Each number is 128 + 24 x the weight over its row's rms, rounded and kept within 0 to 255. Layers, rows and columns count from 0. The size above them is the row's rms in percent of the matrix's.

# layer 5 attention value, 96x96, rms 0.133, rows 35-63, columns 0-95
size [ 76  75  74  71  74  84  76  69  70  81  72  69  73  70  69  74  80  64  68  64  61  78  79  69  69  64  74  74  67]
[[102 164 183 125 119 152 133 150 106 112 122 116 114  86 148 147 133 126 116 121 127 131 123 125 135 143 156 129  96 141  83  98 147 195  99 106 163 117 107 155 144  88 102 178 110 147 148 101 121 128 111 112 123 126 139 101 152 114  78 132 149 136 140 165 163 110 163 162 108  75 107 137 107 120 104 130 146 129  94 132 109 137 133  89 125 151 147 128  86 106 130 106  93 107 132 136]
 [127 167 132 111  74 140 115 112 114 126 162  94 133 139 121 121 134 102 120 178  80 110 146 131 167 127 101 147 140 162 174 130 142 115 150 106 108 145 156 145  92 119 129 143 126 121 141 142 131  99 121 136 118 137 142 105 168 143 170  87 128 152 108 104 115  92  62 146  85 165 102 133 139 105 129 106  74 155 135  95 141 134 122 157 118 128  96 142 127 152 104 121 156 134  99 134]
 [123 122 118 111 109 168 132 152 140 127  77 148 138 148 118 101 138 143 147 164 129 105 126 111 102 117 112 106 149 132 163 148 111 100 128 130 127  79 151  94 136 132 159 166 149 111 110 126 104 133 117 155 127 120 131  99 133 147  90  98 187 158 125 128 123  97 154 105 128 129 154 128 115 142 105 103  76 158  91 129 114 154 111 107 111  81  50 179 100 138 111 113 129 132 120 126]
 [107 125 133 121  89 113 133 143 131 137 121 160 120 128 124  77 144  82 142 101 107 163 130 124  96 118 139 104  98 133 115 154 185 125 125 120 160 130 128 155 114 136 122 154 134  71 160 139  92 129 125 171 158 139 122 128 142 102 117  99 111 167 118 111 124 132 128  98 114  79 116 182 182 125 124 122 111  96 107 118 112 134 143 196 140  90 120 125 106 148 111 122 156 113 143  97]
 [168 122 129 102 125 114 129 113 152 128 142 124 104 136 119 135 133  88 148 175 144 127  96 161 140 107 133 147 133 172 118 191 120  77 158 128 128 177 130 160 124 107 135  92 137 124 150  96 125 115 105 121 123 168 162 133 153 127 174 122 171 163 132  95 117 131 131 126 141 176 126 113 124 126 115 107 125 142 122 148 172 119 163 110  86 118  90 160 148 128 121 158 146 115 176 115]
 [116  87 128 103 129 126 181 131 166 156 137 104 149 157  95 111 111 172 127  89 147 113 152 126 110 101 103 142 122 110 161 160 167 115 123 139 120  99 166 149 125 145 147 152 128 108 145 117 121 143  81 103 134 122 126 128  71 115 133 141 137 173 152 134 121 155 163 100 104 129 187 150 154 117 126 158  94 144 145 114 104 165 105 124 144  88 150 156 122 161 142 123 120 142 158 139]
 [130 158 134 132 111 161  98 123  90 137 117 150 104 142 115 112 146  93 112 122  96 112 101 155 117 129 123 105 126 192  71 138 135 153 127 148 150 116 104 112 101 119 149 131 166 118 157 130  98  94 101 142 159 104 120  87 153 139 123  80 114 135 155  99 139 132 156 159 160 110  76 126 128 106 128 122 102 138 104 115 144 164 171 148 116 130  86 114 123 115 110  91 165 129 142 162]
 [128 108 180 101 104 111  94 117  91 146  91 131 157 127 144 102  96 119 131 143 134  83 143 112 144 133 113 123 123 111 170 141 112 151 117  75 130 147 143 149 161 105 142 165 165 111 153 148 164 130 158  91 135  89 132 169 120 117 108 121 129 141 112 131 131 139 134 134  63 165 166 128 138  80 139 124  97 153 111 121 115 124 116  87 154 117 108 182 131 134 126 128 158 125 109 139]
 [ 66 118 152 169 116 178 152 167  89  94 137 129 101 137 129 101 150 148 139 137 113 124 151 100  77 102 117 107 146 143 127 161 136 110 133 133 105 122 145 131 129 136 137 165 103 111 141 139 107 128 125 123 125 125 101 113 133 135 127 156 150 103 177 120 151  92  97 133 154 130 117 148  88 125 115 153 104  97 127  97  96 140 136 110 125 115  89  74 112 114 138  54 110 139 121 127]
 [137 128  92 101 147 149  89 106 136 144 135 122 140 109  88 139 165 147 110  97  96 129 131 104 111 155 144 142 122 108 115 126  91 134 114 170  61  73  98  73 145 133 157  98 151 165 142 107 157 155 146 159 173 138 128 137 126 143 136 134 141 120 147 107 114 136 137 118 149 160 113 110 150 149 140 106 110 154 132 119  82 140 142 100 103  96 187 139 123 153 120 138 118 153 129 136]
 [118 103 151 143  89 117 157 113  99  92 183  90  98 117 151 143 125  81 116 111 106 137 138 100 126 125 109 135 118 144 183 106 126 116 147 130 155  92 153 120 102 127 160 145 145  81 136 129 113  90 112  90 131 145 131 167 132 131 125  77  98 142  81 141 144 129  95 118 156 144 138 163 114 116 121 121 139 137 124 118 124 145 140 121 133 119  96 199 148 126  94  95 115 124 111 100]
 [140 143 104 112  91 162 131  87 112 154 109 148 147 116 122  93 150 127 105 120 129 101 136 140 129 133  97 150 124 150 157 171 132  75  99 102 131 134 101  74 127 111 141 109 131 144 155 156 114 174 129  89 131 112 166 121 147 165 154 114 126 120 168 102 122 113 118 127  80 101 118 131  70 120 133  86  88 123 110 147 141 136 183 161 110 130 148 112 135 111 127 104 146 145 156 137]
 [107 142  78 120 125 151 117 152 121 128 144 106 116 125 154 133 142 106 141 111 100 157 178 166 112 160 110 108 138  99  81 109 184 110 156 158 117 100 139 127 133 118 121 101 152 101 156 121 144 145 131 119 117 135 170 109 169 121 143 109 104 110 104 112 150 114 104 150 170 134 117 157 136 157 101 142 174 151 150 155 140 133 113 120 167 173 168 111 102 139  84 162 110 137 111 113]
 [141 125 122 168 155 136 141  76 132 109 104 141 140 123 153 132 114 161 119 110 125 114  96 153 143 116 108 144 136 106 113  78  93 135 150 119 111 107 137  87 117 149 164 109  68 159 121 128  89 115 135 166 130 167 142 117 119 144 119 180 150 107 153 132 104 130  85 115  96 136 153 122 110 134 105  97  65 147 161 101 113 134 106 112 102 102 122 162 154 149 172 113 134 133 120 151]
 [151 112 135  82 126 131 117 134 144 124 134 141 153  84 146  83 134 189  95 135 139 134 102 160 103 165 114 143 142 127 124 110 110  95 112 151  95  99 149 138 155 140 126 112 132 142 171 119 105 162 139 153 130 129  98 164 102  94  99 147 134 115  93 138 132 140 144 122 138 108 157  82 129 160 139 149 178 135 107 118  99 133 143  91 115  91 168 156 133  99 176 162 145 125 145 121]
 [114 154  82 118 154 162 102 176  95 132 152 176 128 118 143 132 127 112 142 145 116 116 135 112 116 117 182  94 143 152  96 109 110 133 129 124 135  96 115  88 123 112  98 133 149 114 132 159 140 112 106 167 123 118 137  85 170 169 131 145  77 108 111  79 116 132 132 131 139 154  87 147 142 153 122 180 144 103 149 144 115 117  93 117 132 100 156 120  90 153 104 123 149 136 114 148]
 [ 96 185 152 127 151 152 112 120 160 169 110 110 168 142  91  96 136 151 170 107  98 128  86 129 122 138 132 104 104  98 122  97 100 143 150 122 153 106 146 128  93 134 171 120  85 146 133 120 133 142 159 141 140  65  77 156 123 141 130 133 123 155 145  95 108 140 150  92 114 150 120 151 144 150 111 140 118 111 114 143 102 148 158 121 125 106  95 117 100 106 119 142 105 105 122 160]
 [128  96 104 124 139 123 105 153 137 102 162 151 109 160 156 154 153 133 117 130 118 150 100 116 128 162  97 120 141  82 142 118 137 115 125 124 119 167 121 128 165 106 151 108  92  81  92 108 156 118 132 161 118 169 132 133  96 123 152 129 147 139  83 123 119 157 115 113 116 157 152 187 140 145 128 106 160  80 115 132 103 139 102  93 191 124 163 120 130 124 137 114 110  83 141 154]
 [165 148 124 147 110 121 145 114 125 147  99 124 131 126  82  87 153 184 150 132 133 123 103 143 158 155 122 151 158  99 100 156 134 133 127 127 142 119 128 111 115 145 151 166 158 128 149 149 172 132 107 136 115 133 136 149  99 167 152 143  91 174 129 107 148 129 175 148 105  94 147 105 146 115 117  80 105 110 115 136 103 159 152 108 120 145 138 136 142 124 111 135 207 165 116 108]
 [111 163 137 121 151 138 145 112 134 166  99 128 134  90 115 114  90 133 120 191 137  89 138 110 130 108 127 118 105 132 107 133 165 119  87 109 125 118  94 128  84 154 113 111 162 134 165  82 108 125 130 119 111 116 143 101 125 155 107 121 133 117 119 128 152 115 175 157 125 111 142 142  95 119 151 185  98 147 101 114 108 121 102 124 123 119 178 127 134 152 187 157  93 158 154 124]
 [121  79 119 125 142  90 120 100 152 163 148 132 134 137 141 143  84 179 145  94 119 122 110 151 165 158  89 161 103  99 123 128 141 141 136 122  93 118 130 195 129 130 121 118 123 160 149  93 137 141 158 156 117 148 120 130  87 115 141 152 183 109 137 153 133  95 106 175 125 130 132  80 112 128 144 102 145 133 115 152 142 102 133 104 110 112 142  97 180 138 136 108 151 137 117 110]
 [139 104 139 120 117 123 158 132 110 113  84 141 165 101 109  92  86 147 154 137 121 120 135 141 107 122 104 167 106 121 163 149 123 156 115 146 136 167 118 148 121 128 117  85  94 141 127 136 154 137 137 146 132  91 118 143 102 131 120 133 178  79 169 136 153 152 182 140 100 129 143 113 107 128 130 139 144 111 134 156 182  76 144 184 126 136  89 120 126 110 170 122 138 154 100 136]
 [127 162 113 105 173 118 107 106 123 152 153 123 140 176 111  95 142 116 110 161  76 144 124 152 144 122 137 128 148 125 141 116  78 120  93 172 128 120 120 114 122 148 127 119 125 147 114 135  98 159 127 168 127 138  88 124 156 140 136  87 110 165 150 111 122  96 128 133  95 133  84 141 123 154 112 106 133 134 132 139  64 142 135 167 127 100 127 106 117 121 106 175  90 101 122 184]
 [123  89  90 145  89 125 164 145 148 132 179 132 126 148 138 119  93 149 156 112 156  98 124 108 125 144 105 121 116 116 176 108 161 129 151  91 126 160 105 111 162 121 153 166 113  83 160 149 129  95 137 152 117 123 138 123 106 175 136 163 156 125 175 123 115 116 169 111 106  92 118 158 130 125 114 149 188 119 124 109 154 111 127 122 178 142 123 120 119 101 121 136 163 112 126 122]
 [131 124 158  97 129 116 131 154 133 129 139 111 108 141 132 165 158 129 114 126 101  79 113 148 135 136 131 132 131 126 144 128 111 137 127 123 118 144 126 139 126 144 108 113  81 170 120 130 111 162 121 131 120 159  92 168 177  85  97 155  91 128 150 119 131 153 122  85 153 155 121 107 106 108 140  80 148  95 147 151 105 139 144 142 159 125 145 151 114 146 115 208 102  75  91  97]
 [136 145 111  94 129 164 110 159 131 143 135 153 102 101 154 167 124 125 138 171 109 122 165 145 117  90 132 107 118 137 185 128  99 124 124 101 122 108 158 101 189 136 148 144 175  90 133 109 141 134 108 177 174  72  96  97 113 119 137  92 121  96 130 143 129 129 107 166 157 132 116 149 109 149 131 116 160 156 120 151 120 125 118 119 143 123 148 116  89 124 109 158 100 111 125 125]
 [105 148 118 104 126 146 167 176 137  86 139 119 113 112 171 160 148 107 126 135 128 132 124 143 127 118 106 119 113 171 147 116  93 144 145 141 108 144 129 150 127 156 124  86 111 130 144  73 111 147 108 171  99  81 121 124 170 114 106 152 134 109 165 136 115 150 119  98 147 161  83 123 127 133 121 144 116 109 142 107  87 114 135 187 127 106 119 113 128  88 155 128  72 103 151 110]
 [158 139 122 144 130 149 110 116 143 151 102 124 124 107 125 137 142 114 115  96 122 117 126 121 101  95 137 121 122 116  97 122 182 140 142 156 153  86 142 141 108 128 108 167 115  99 119 124 146 141 104 138 185 191 144  93  76 109 132  98 111 175 138 136 109 160 146  98 139 132 157 118 114 154 140 144 122  93 139  98 118 164  87 120 124  88 134 138 139 152 113  86  92  93  85 112]
 [119 112 144 102 143 143 111 122 133 119 126 145 121 108 126 110 176 114  48 104 117  79 146 118  96 142 125 150  87 145  73 185 104 111 110 126  98 168 140 126 169 118 126 112 163  96 122 154 141 122 133 175 173 139 126 134  91 110 151 146 140 134 124 118 129 108 149 127 161 141 129 119 141 120 115 101 172 156 137 106 129 127 139 128 140 119 168 100 143 148 163 114 132 167 117 118]]
# layer 5 attention output (transposed), 96x96, rms 0.142, rows 35-63, columns 0-95
size [ 66  67  66  63  67  73  69  65  60  68  61  60  61  58  62  64  72  58  53  57  54  69  73  58  61  51  60  62  56]
[[101 161 139 127 125  65 164 164  99 116 109  78 118 154 123 146  94 118 115 101 126 150 162 143 140 163 101 144 140 131 120  93 101 133 153 124 127 143 125 127 124 144 106 162 127  84 119  87  97  89 138 116 112 140 123 126 130 120 119 124 151 106 164 113  87 149 152  95 134 110 175 127  81  87 116 107  91  99 131 101  99 100 117 160 128 143 143 144 127 142 130 137 115 137  74 113]
 [167  99 153 138 117 132 131 157 143 101 138 135 165  88 146 110 126 136  75  93 164  93 114 122 120 111  72 122 109 135 125 135 142 186 110 126 127 143 165 132 167 118 138 111 152 132 142 128 112 121 100 108 124 114 160 135 166 161  99 110 132 162 101 120 130 140 100 134 136 174  84 110 160 105 118 139 175 124 120 104 152 145 140 128 155 139 144 104 155 121 129 142 181 118 130  78]
 [162  91 135 116 123 135 134 113 153 142 130 112 121 110 132  90 137 125 139 107 169 132 171 185 122  96  99 101  95 101 112 127 145 126 132 128 136  94 164 126 163 149 160 163 111 103 108 134 126 137 117 140 161 158 123 150 140 163  70 152 136 186 109 140 101 156 146 124 134 161 135 111 124 112 100 134 152 166  90 112 147 145 159 122 109 117 107 155 134 124 107  96 123 175 172 126]
 [112 120 150 111 110  94 145 138 159 134 152 125 160 114 110 117  93 147 129 132 141  99 154 146 106 134 151 154 131 122 102 145 104 124 112 107 121  95 193 147 196 132 136 141 130 144 133  92  83 100 134 152 116 151 101 128 133 132 129 130  65  73 148 142 116 126 104 110 140 141 106  94 167 126 134 123  73 110 127 111  90 112 100 115 127 140 107 132 127 176 111 162 115 110 158 146]
 [137 130 127 126 127 133 115 161  82 134 125 164 119 172 144 107 143 149 112 114 142 110 150 123 151 110 128 122 184  85 104 151 144 153 106 121 131 167 127 154 132 129 132  68 117 128 139 137 141 131 123 139 145  86 157 124 175 152 122 136  90 174 137 134 137 105 116 104 168 153  87 127 144  61 135 141 140 125 121 109 157 150 116  93 141 102 121 126 130 133  79 117 162  92 153  92]
 [121  98 160  89 134 130 131  82 144 152 173 133 149 129 103  89  80 130 171 105 127 134 144 126 164 109 164 143  91 140 134 147 124 122 123 121 145 136 164 119 113 120 115 148 161 127 148 138 114 131 123 113 144 149 143 113 110 122 135 132 131 118 121 135 176 165 144 115 129 151 144 142 136 165 117  98 116 173 127 156 170 147 135  98 109 112 123 167 136 169  51  95 112 160 168 144]
 [122 136 119 140 124  73 147 193 107 115 151  94 131 128 110 124 133 150 141 139 147 109 126 172 129 164 112 132 145 108 133  94 135 150 137 129 109 131 122 154 188 103 125 181  93 129 141 114  93 125 112 157 117  97  93 153 126 151 121 138 137 131 149 152 109 119 105 113 139 126 141 155 145  55 116 117  83 119 142  93 115 143 111 145 181 150 119 118  98 144 117 164 101 114 103 110]
 [156 113 146 148 132 118  91  88 135 117 110 137 132 116 154 127 140 125 106  96  77 177 131 129  64 105  95 116 107 135 129 143 137 171 185 105 156 167 139 118 128 149 127 131 170 122 136 166 143  90 112  74 125 113 134 125 135 121  98 129 135 110 101 130  99 144  89 128 122 153 115 101  70 125 112 102 144 116 127 111 170 147 114  99 152 122 135 132 168 134 105 101 146 136 140 119]
 [135 112 146  90 143 110 169 131 160 104 101 109 146  93  99 130 137 146 113  92 170 135 120 130 109 139  96 111  93 127 112 126 113  75 110 134 134 133 154 151 133 151 114 168  84 105 135 108 111 134 130 140  99 106  56 118 135 127 106 159 137 151  98 123 152 142  96 152 160 121 163 118 167 118 156 129 103  81  80 143 126 110 113 144 104 144 149 139 111 121 173 120 102 153 139 141]
 [137 113 104 124 132 131 145 130 144 128 142 102 116 121 133 128 143 120 166 122  88 137 112 153 153 144 155 107 130 142 168 149 189 124 113 182 122 112  80 139 130  99 112 156 139 134  80 152 131 152 146 153 141 127  98 152  90 117 152 151 130 155 137 158 141 122 152 127  82 108 146 204 164 108 111 116 118 125 143 179  89 141 174 132 124 120 121 156 120 155 150 118  92 130 109 124]
 [132 145 154 108  89  78 157  87 190 129 161 122 121  86 141 145 140 112  97 107 129  88 113 115  96 125  77 122 110 136  76  97 116 144 128 109 135 139 182 115 111 105 137 132 132 112 115 151 153 134 148  87 149 125 134 138 151 131 126  85  96 153 109 115 139 158 101 133 172 139  97 112 137 172 110 114 154 160 107 112 120 123 120 112 122 118 109 127 126 114 121 127 155 119 158  83]
 [167 124 116 162 129 124 108 168 120 106 125 143 144 152 130 153 134 160 135 115 153 129 114 128 100 135 133 130 120 122 176 110 140 184 117 136 129 127 106 153 152 102 109  95  92 110 114 112  80 166 131 133 112  92 111 188 143 193 106 173  97 121 123 138 112 123 130 112 108 162 167 137 161  98 159  91 126 110 112 110 138 123  97 116 143 165 139 141 168 151 107 112 116 108 148 122]
 [123 177 116  98 144 112 123 142 177 137 130 143  89 115 124 108 113 134 120  96 181 166 104 137 159 125  95 121 126 185  90 128 179 121 102 147  99  95 163  98 106  81 122 128 120 117 110 108 157 119 128 136 154 149 126 113 142 114 170 116 124 130 113 123 147 115 133 169 118 129 119 147 158 156 141 166 137 130 158 124 109  90 133 142 121 147 186 103 127 114  84 139 106 116 105 136]
 [171 109  91 142 129 170 111 115 132 121 129 108 140  90 126 128 115 108 147 163 102 114 107  90 154 121 137 110 100 104 143 104 128 124 101 147 161 113 125 103 102 118 104 138  88 136 138 113 131 131 107 148 132 139 165 129 107 124 121 129 136 154 132 101 125 131 152 116  97 144  91 171 129 106 144 137 136 144 135 174 159 163 136 152 140 115  62 177 136 116 197 109 159 185 126 143]
 [140 131 102  95 127 157 140 103 112 153 140 118 118 113 152 128  99  99 144 150  69 147 171 151 151 138 155 130 167 143 126 105 167 104 145 168 134 103  80 117 110 155 109 125 129 138 127 130 138 163 126 138 112 102 133 161 117 112 147 179 110 126 105 107 153 139 147 123 108 110 124 172  93 151 162  96 157 143 153 131 103 135 118 136  80 114 111 160 130 156 148  96  84 120 144 174]
 [132 128 128  92 150 120 107 141 165 103 104 155 117 120 145 132 141 125 165 171 161 116 128 182 121 138 117  82 151 150 127 120 178 122 128 121  84  86 165 114 150 130 130 163 104 111 106 157 151 122 125 169 126 144  71 122 104 113 151 143 149 128 130 138 105 142 135 114 127 122  93 137 143 132 131 186  98 120 139 161  94 110 177 156 133 151 152 119 100  98 158 135 157 130 103 107]
 [126 138 121 139 139 128 175 117 129 128 129 120 145  99 128 131  98 102 132 106 102 114  90 174 149 125 163 135 103 125 154 141 133 137 176 129 128 139  97 115 162 132 138 198 116 129 118  69 140  59 134 125 145 141 134 114 134 135 189 172 144 118 137 156 147 131 153 107 114 136 132 142 139 145 114 122 130 141 136 165 123 139 134 138 153 151 133 131 115 117 178 167  86 182 131 155]
 [122 137 138  99  95 172 107  48 139 154 118 167 122 112 150 153 115 137 127 139 104 126 119 137 125 128 123  84 112 128  95 159 139  90 121 134 118 111 192 129  90 138 143  98 118 122 109 123 159 125 114 117 143 139 133  73 128 106 128  93 106 123 134 144 135 127 149 127 128 101  67 122 141 192 112 158 147 130  81 152 104 127 135 122 140 111 152 141 120 155 174 120 141 124 134 129]
 [109  96  99 151 144 125 128 127  98 114 141 115 156 137 128  79 112 137 167 164 121 132  96 160 128 131 155 131  90 116 115 120 144 151 136 165 159 101  87 160 143 146 118 153 145 155 163 123 133  89 115 123 117  99 105 150 130 154 133 136 135 139 154 141 103 116 143 129 100 119 144 152 110 113 101 107 147  81 151  96 142 153 128 151 181 130 120 183 127 127  52 108 122 103  89 126]
 [121 117 132 145 149 115 103 169 112 154 122  97 136 140 149 156 112 101 142 131 116 120 101 149 151 156 152 120 133 189 149 134 152 160  88 101 123 136  95  91 146 151  89 128 112 127 168 133  93 164 133 121 128 136 162 113 127 130 117 173 143 122 124 126 103 160 141 110 130 143 126 135  95 107 189  82 104 177 154 152 172 136 147 137  97 142 145 120 166 147  93 150 139 126 122 159]
 [136 108  99 120 145 182 130 142  97 122 140 112 145 142 134  95 103 134 144 150  92 147 135  79 184 138 124 119 119 143 148 136 140 111  92 149 160 148  59 160 102 120 155 115 172 167 136 104 144 126 106  93 119 114 182 100 104 140 147 143 145 132 140 123 124  89 130 161 104  83 170 138  99 107 128 113 143 112 143 151 159 151 114 116 141 107 109 127 134 135 127 147 122 118  95 155]
 [145 138 128 169 120 154  86 160  87  93 150 148 147 145 119 129 117 114 114 119 113 140 135 105 104 101 151 157 111 151 154 137  89 159 169 122 154 144 103 158 106 113 147 108 106 148 136  82 106 147 119 144 127  92 170 130 114 131  91 165 149 100 129 152 122 100 125 151 138 145 162  76  79 135 164 130 123 125 111 126 170 119  99 140 113 110 124 121 134 154 154 125 112 125 164 185]
 [149 123 132 123 151 166 165 160 148 158 137 128 150 114 131 132 157 125  85 122 129  90 147 168 138 122 146 116 117 124 133 129 130 160  88 157  73 123 129 130 152 147 130 172 132 117  98  85 109 137 112 191 161 146 129 161 131 144 116 108 105 136 137 155 155 156 158 111 103 134 114 136 171 162 106 161 178 175 152 143  94 115 124 127 136 157 157  98 143 124 155 123 138 151 116 146]
 [108 137 159 140 124 134 124  96 129 117 179 156 140 133 136 114  99 133 150 133 166 128 129 119 102 124 110 148 112 161 142 109 112 117 103  90 119 143 183  88 116 139 184 142 124 148 110 117 123  97 102  94 118 126 137  94 124 190 140 116 142  94 108 157 143 111 142 111 152 115 124  62 113 130 164 147  94 126  73  87 125 127  99 112 127 122 156 139 167 139 120 119 164 150 134 136]
 [104  99  95 112 126 122 161 118 102 118 141 127 121 127 106 135 168 126 119 141 103 143 133 121 139 101 123 122 181 105 111 128  92 136 175 141  77 141 101 114  99 114 106  87 176  94 132 142 133  58 117 130 130 135 140 146 123 145 139 137 102 140 156 111 208 150 126 155 137 180 151 113 159 143 101 134 128  99 139  94 115 116 125 103 130 146 144 132 152 145 147 132 145 127  85 137]
 [131 156 199 128 140 132 115 120 153 155 132 143  90  85 136 160 182 107 110 101 170 129 172 163 100  99  96 121 138 159 142 114 155 160 122 113 103 109 183  97 134 130 165 112 129 111 122 119 110 174 132 120 150 145 131 125 135 133 133 129  92 122  95 144 145 151 139 120 119 142 136 103 134 122 148 160 110 154 103 117 119  92 138 117  85 118 164  89 134 127 145 104 121 154 163 130]
 [110 148 141 117  98 160 148 199 105 121 158 150 115 108  96 149 154  99  93 117 134  96 156 128 150 103 130 145 147 136 104 125 116 146 120 128 104 120 158 103 109 125 149 106 125 121 120  85 100 128 128 158 131 141 153  97 107 133 106 150  67 141  98 132 170 164 127 105 145 147 107  93 147 121 162 137  93 149  91 129 109 130 135 117 100 140 140  87 115 119 193 141 133 139 163 127]
 [144  88 120 110 131 120 162 106 160 155 119 113 156 100 100 119 101 119 184 154 118 117 109 144 122  95 121 114 145 106 111 147 130  83 142 131 139 119 148 150 138 104 103 146 125 136 133 147 137 133 121 126 167 158 143 115 123  79 151 103 121 164 159 116 108 184 170 146 162 108 142 183 156 148 114 144 109 132 128 130 115 131 164 186 128 124  95 161  88 147 122 123  83 145 112 137]
 [126  98 138 113 112 143 100 142 117 122 153 100 130 140 118 164 134 135 149 128  88 121 137 118 100 167 103 109 151 108 153 158 163 104 124 173 123 128 140 152 131 132  79 131  99 163 113 143 105 175 115 147 112 107  69 135 132  87 145 137 143 104 127 130 124  86 125 130 106 118 108 155 134  59 123 121 116 102 130 147 141 145 142 133 128 113 141 138  86 179 121  99  73  88 146 146]]
# layer 5 attention query, 96x96, rms 0.114, rows 64-70, columns 0-95
size [160  48  99  61  93  67  99]
[[139 101 101 132 135 145  80 131 110  93 138 120 174 146 112 135 139 119 166 154 154 117 107  59  97 121 146 164 142  97 119 144 155  61 129 161 126 139 158 143 137 129  97 118  85 122 148 108  77 111 131 160 125  94 116 103 144 126 122 124 132  95  75 112 168 123 145 159 119 122 121 140 162 115 150 146 125 131 169 134 133 152 130 168 153 142 114 128 160 117 137 115 112 109 138 118]
 [104 103 141 104 100 118 107 119 131 151 104 118 121 131 132 104 152 128  94 119 110 108 171 142 126 100 142 151 145 142 159 132 130 151 109 103  98 159  96 100 104  80 141 117 157 126 108 142 118 109 178 151 150  96 146 147 167 120 143 128  90  92 132 155 123  71 170 126 140 122 109 151 164 135 132 152 150  91 128 127 153 100 165 118 148  73  91 144 127 122 120 127 114 176 150 160]
 [125  91 142 141 111 138 122 131 117 125 119 114 136 160 130 113 130 115 109 108 109 118 137 148 118  91 139 120 137  83 165 121 153 138 135 155 131 126 128 155 157 116 102 181 128 154  97 121 127  71 168 144 123 108 104 154 121 145 111 111  98  90 112 151 134 120 143 120 139 189 104 150 114 163 138 179 156 170 144 163  97 163 108 176 130 121 118  92 139  94 115 150 138  72 128 118]
 [125 120 107 100 151 115 132 124 117 129 126 146  98 175 127 179 138 142  77 143 143 150 138 143 118 130 138 158 119 150 147 133 109 130 113 132 146 140 115  96 140 128 105 130 135 144 137 121 154 133 142 117  74 153 101 159 117 121 199 116 118 137 143 129  79 125 155 123 126  84 139 145  64 148 131 147  87  95 120 165 122 177 136 159  82 124 145 153  95 156 122 109 117 156 158 147]
 [149 150 116 177 143 169 136 122 138 109 146 143 122 155 110 180 111 121 149 161 148 130 129 134 114 168 140 124 159 146 100 148 163 121 125 140 120 135 133 137 146 147 133 133 103  85 181 170 182 154  67 133 156 159  86 111 104 139 122 127 130 109 143 132  69 107 101 145 107  98 159 120 104 111 136 106 132 113 127 134 122 129 147 160 133 160 136 117 121 135 168  83 129 142 141 103]
 [140 113 155 113 131 115 124 105 120 150 128 101 157 107 114  81 129 129 156 115 129 135 128 144  97  91 118 135  97 101  94  80 121  94  91 112 149  98 163 158 136 134 113 131 141 190 116 163 112 128 140 108 100 104 169 139 143 130  97 112  98 124 134 126 179 125 148 138 161 124 119 123 161  95 100 171 117 155 158 138 159  78 160 145 153 142 134 112 164 125 109 118  91 126 143  99]
 [128 156 137 131 136  79 119 125 135 107 103  90  78 168 154 159 126 135 116  98 140 141 134 127 151 146 145 102 149 127 115 146 109 143 148 139 153 133 110 102 110  88 118 100 128  93 142 135 163 103 105 123 121 133 135 121 116 107 170 156 146 176 153 107  66 159 121 128  85 103 102 111 120 159  85 107 126 106 112 126 120 154 124 118  65 119 119 137 135 137 171 112 124 173  99 106]]
# layer 5 attention key, 96x96, rms 0.112, rows 64-70, columns 0-95
size [ 66  73  55  57  70  38  58]
[[127 134 129 103 137 139 180 130 119 154  93 172  96 104 113 133 136 119 118 149 127  86 122 120 145 124 183 120 139 102 154 169 135 165 114 120  99 124 119 156  72 130  92 134 109 151 105 152 136 134  84 113 108 119 107 133 153 108 127  80 113 129 172 140 122 182 117 137 137 135 146 132 134 112 105 138  75 138 126 135 122 119  88 164  97 152 111 124  96  85 145 121 141  97 133 164]
 [144 148 125  68 140 137 152 133 163 136 100 100  90 113 118 135 128 124  97 123 139 119 123 124 143 140 146 115 130 159 168 125 118 136 164 121  93 100  96 149 100 155  90 133 134 144 133 138 169 137 124 121  99 151 126 182 142 142 112 122 134 186 164  58 119 165 131 120 125 139 115 111 104 124 131 121 153 152 118 118 123 127 126 175  98 182 133 108 137 106 115 140 162  72 139 111]
 [112 167 105 154 138 113 103 136 124 156 174 131 146 126 110 168 144 181 141 124 140 152 161 108 119 131 111 124 104 170 117  96 141 106 140 121 122 105 152 122 147 104 167 121 161  56 143 141 166 114 134 142 135 138 157 142 102 153 119 153 139 158 102 142 126 146 129 117  99  86 118 109 117 129 152 140 123  89 104 126 114 133 146  75 129 147 145  92 138 169 135 134  63 154 124 140]
 [143 128 113 157 127 165 139 100 151 127 170  99 142 105 112  89 161 149 130  98 103 109 125 138 123 127 127  95 131 104 116 137 120 164 120  71  91 129 155 145 130 138 162 111 117 137 115 148  87 191 125 139 185 111 128 131 124 148  87 129 100 111 139 173 137 145 115 146 154 159 112 136 142 141 106  98 142 194  96 134 126 130 134  94 162 108 129 131 170 139 154 125 131 129 132  95]
 [130 109 140 106  76 118 128 120 123 119  84 129  99 135 136 120 109 126  88 107 104  90 113 129 154 122 153 129 157 112 131 158  64 118 113 137 132 141 104 131 143 118 159 131 152 132  82  84 111 120 125 139  66 107 134 113 142  90 152  80 137  97 167 130 145 136 123 162 171 158 172 136  98 151 130 112 115 138 142 132 133 110 104 134 129 140 120 144 108 109 104 172 166 119 102 169]
 [154 127 121 140 153 146  80 135 141 155 143 135 138 124 134 126 105 151 134 125 152 139 138 111 131 171 102 162 125 149  86 132 109 131 146 157 137  94 157  93  93 156 112 145 100  98 132  99 118 149 114 116 130 145 165  96 114 135 163 129 181 132 134 121  93  77 120 118 107 127  68  77 117 104 138 106 123 127  91 144 156 157 137  89 141  90 121 164 161 143  84 125 108 122 128 141]
 [124 121 136 108  75  84 114 127 130  98 112 106  72 145 131 123 148 134 126 128 106 153 138 164 149 121 157  80 125 117 169 134 114 120 132  98 123 150  95 143  95  94 118 109 169 158  99 134 140  89 129 126 121 111  96 123 124 112 103 101 105 136 139  80 118 158 144 126 129 111 197 154 117 182 104 167 140 110 128 127 116 128 150 151  84 124 124 121  96 129 166 125 130 135  95 139]]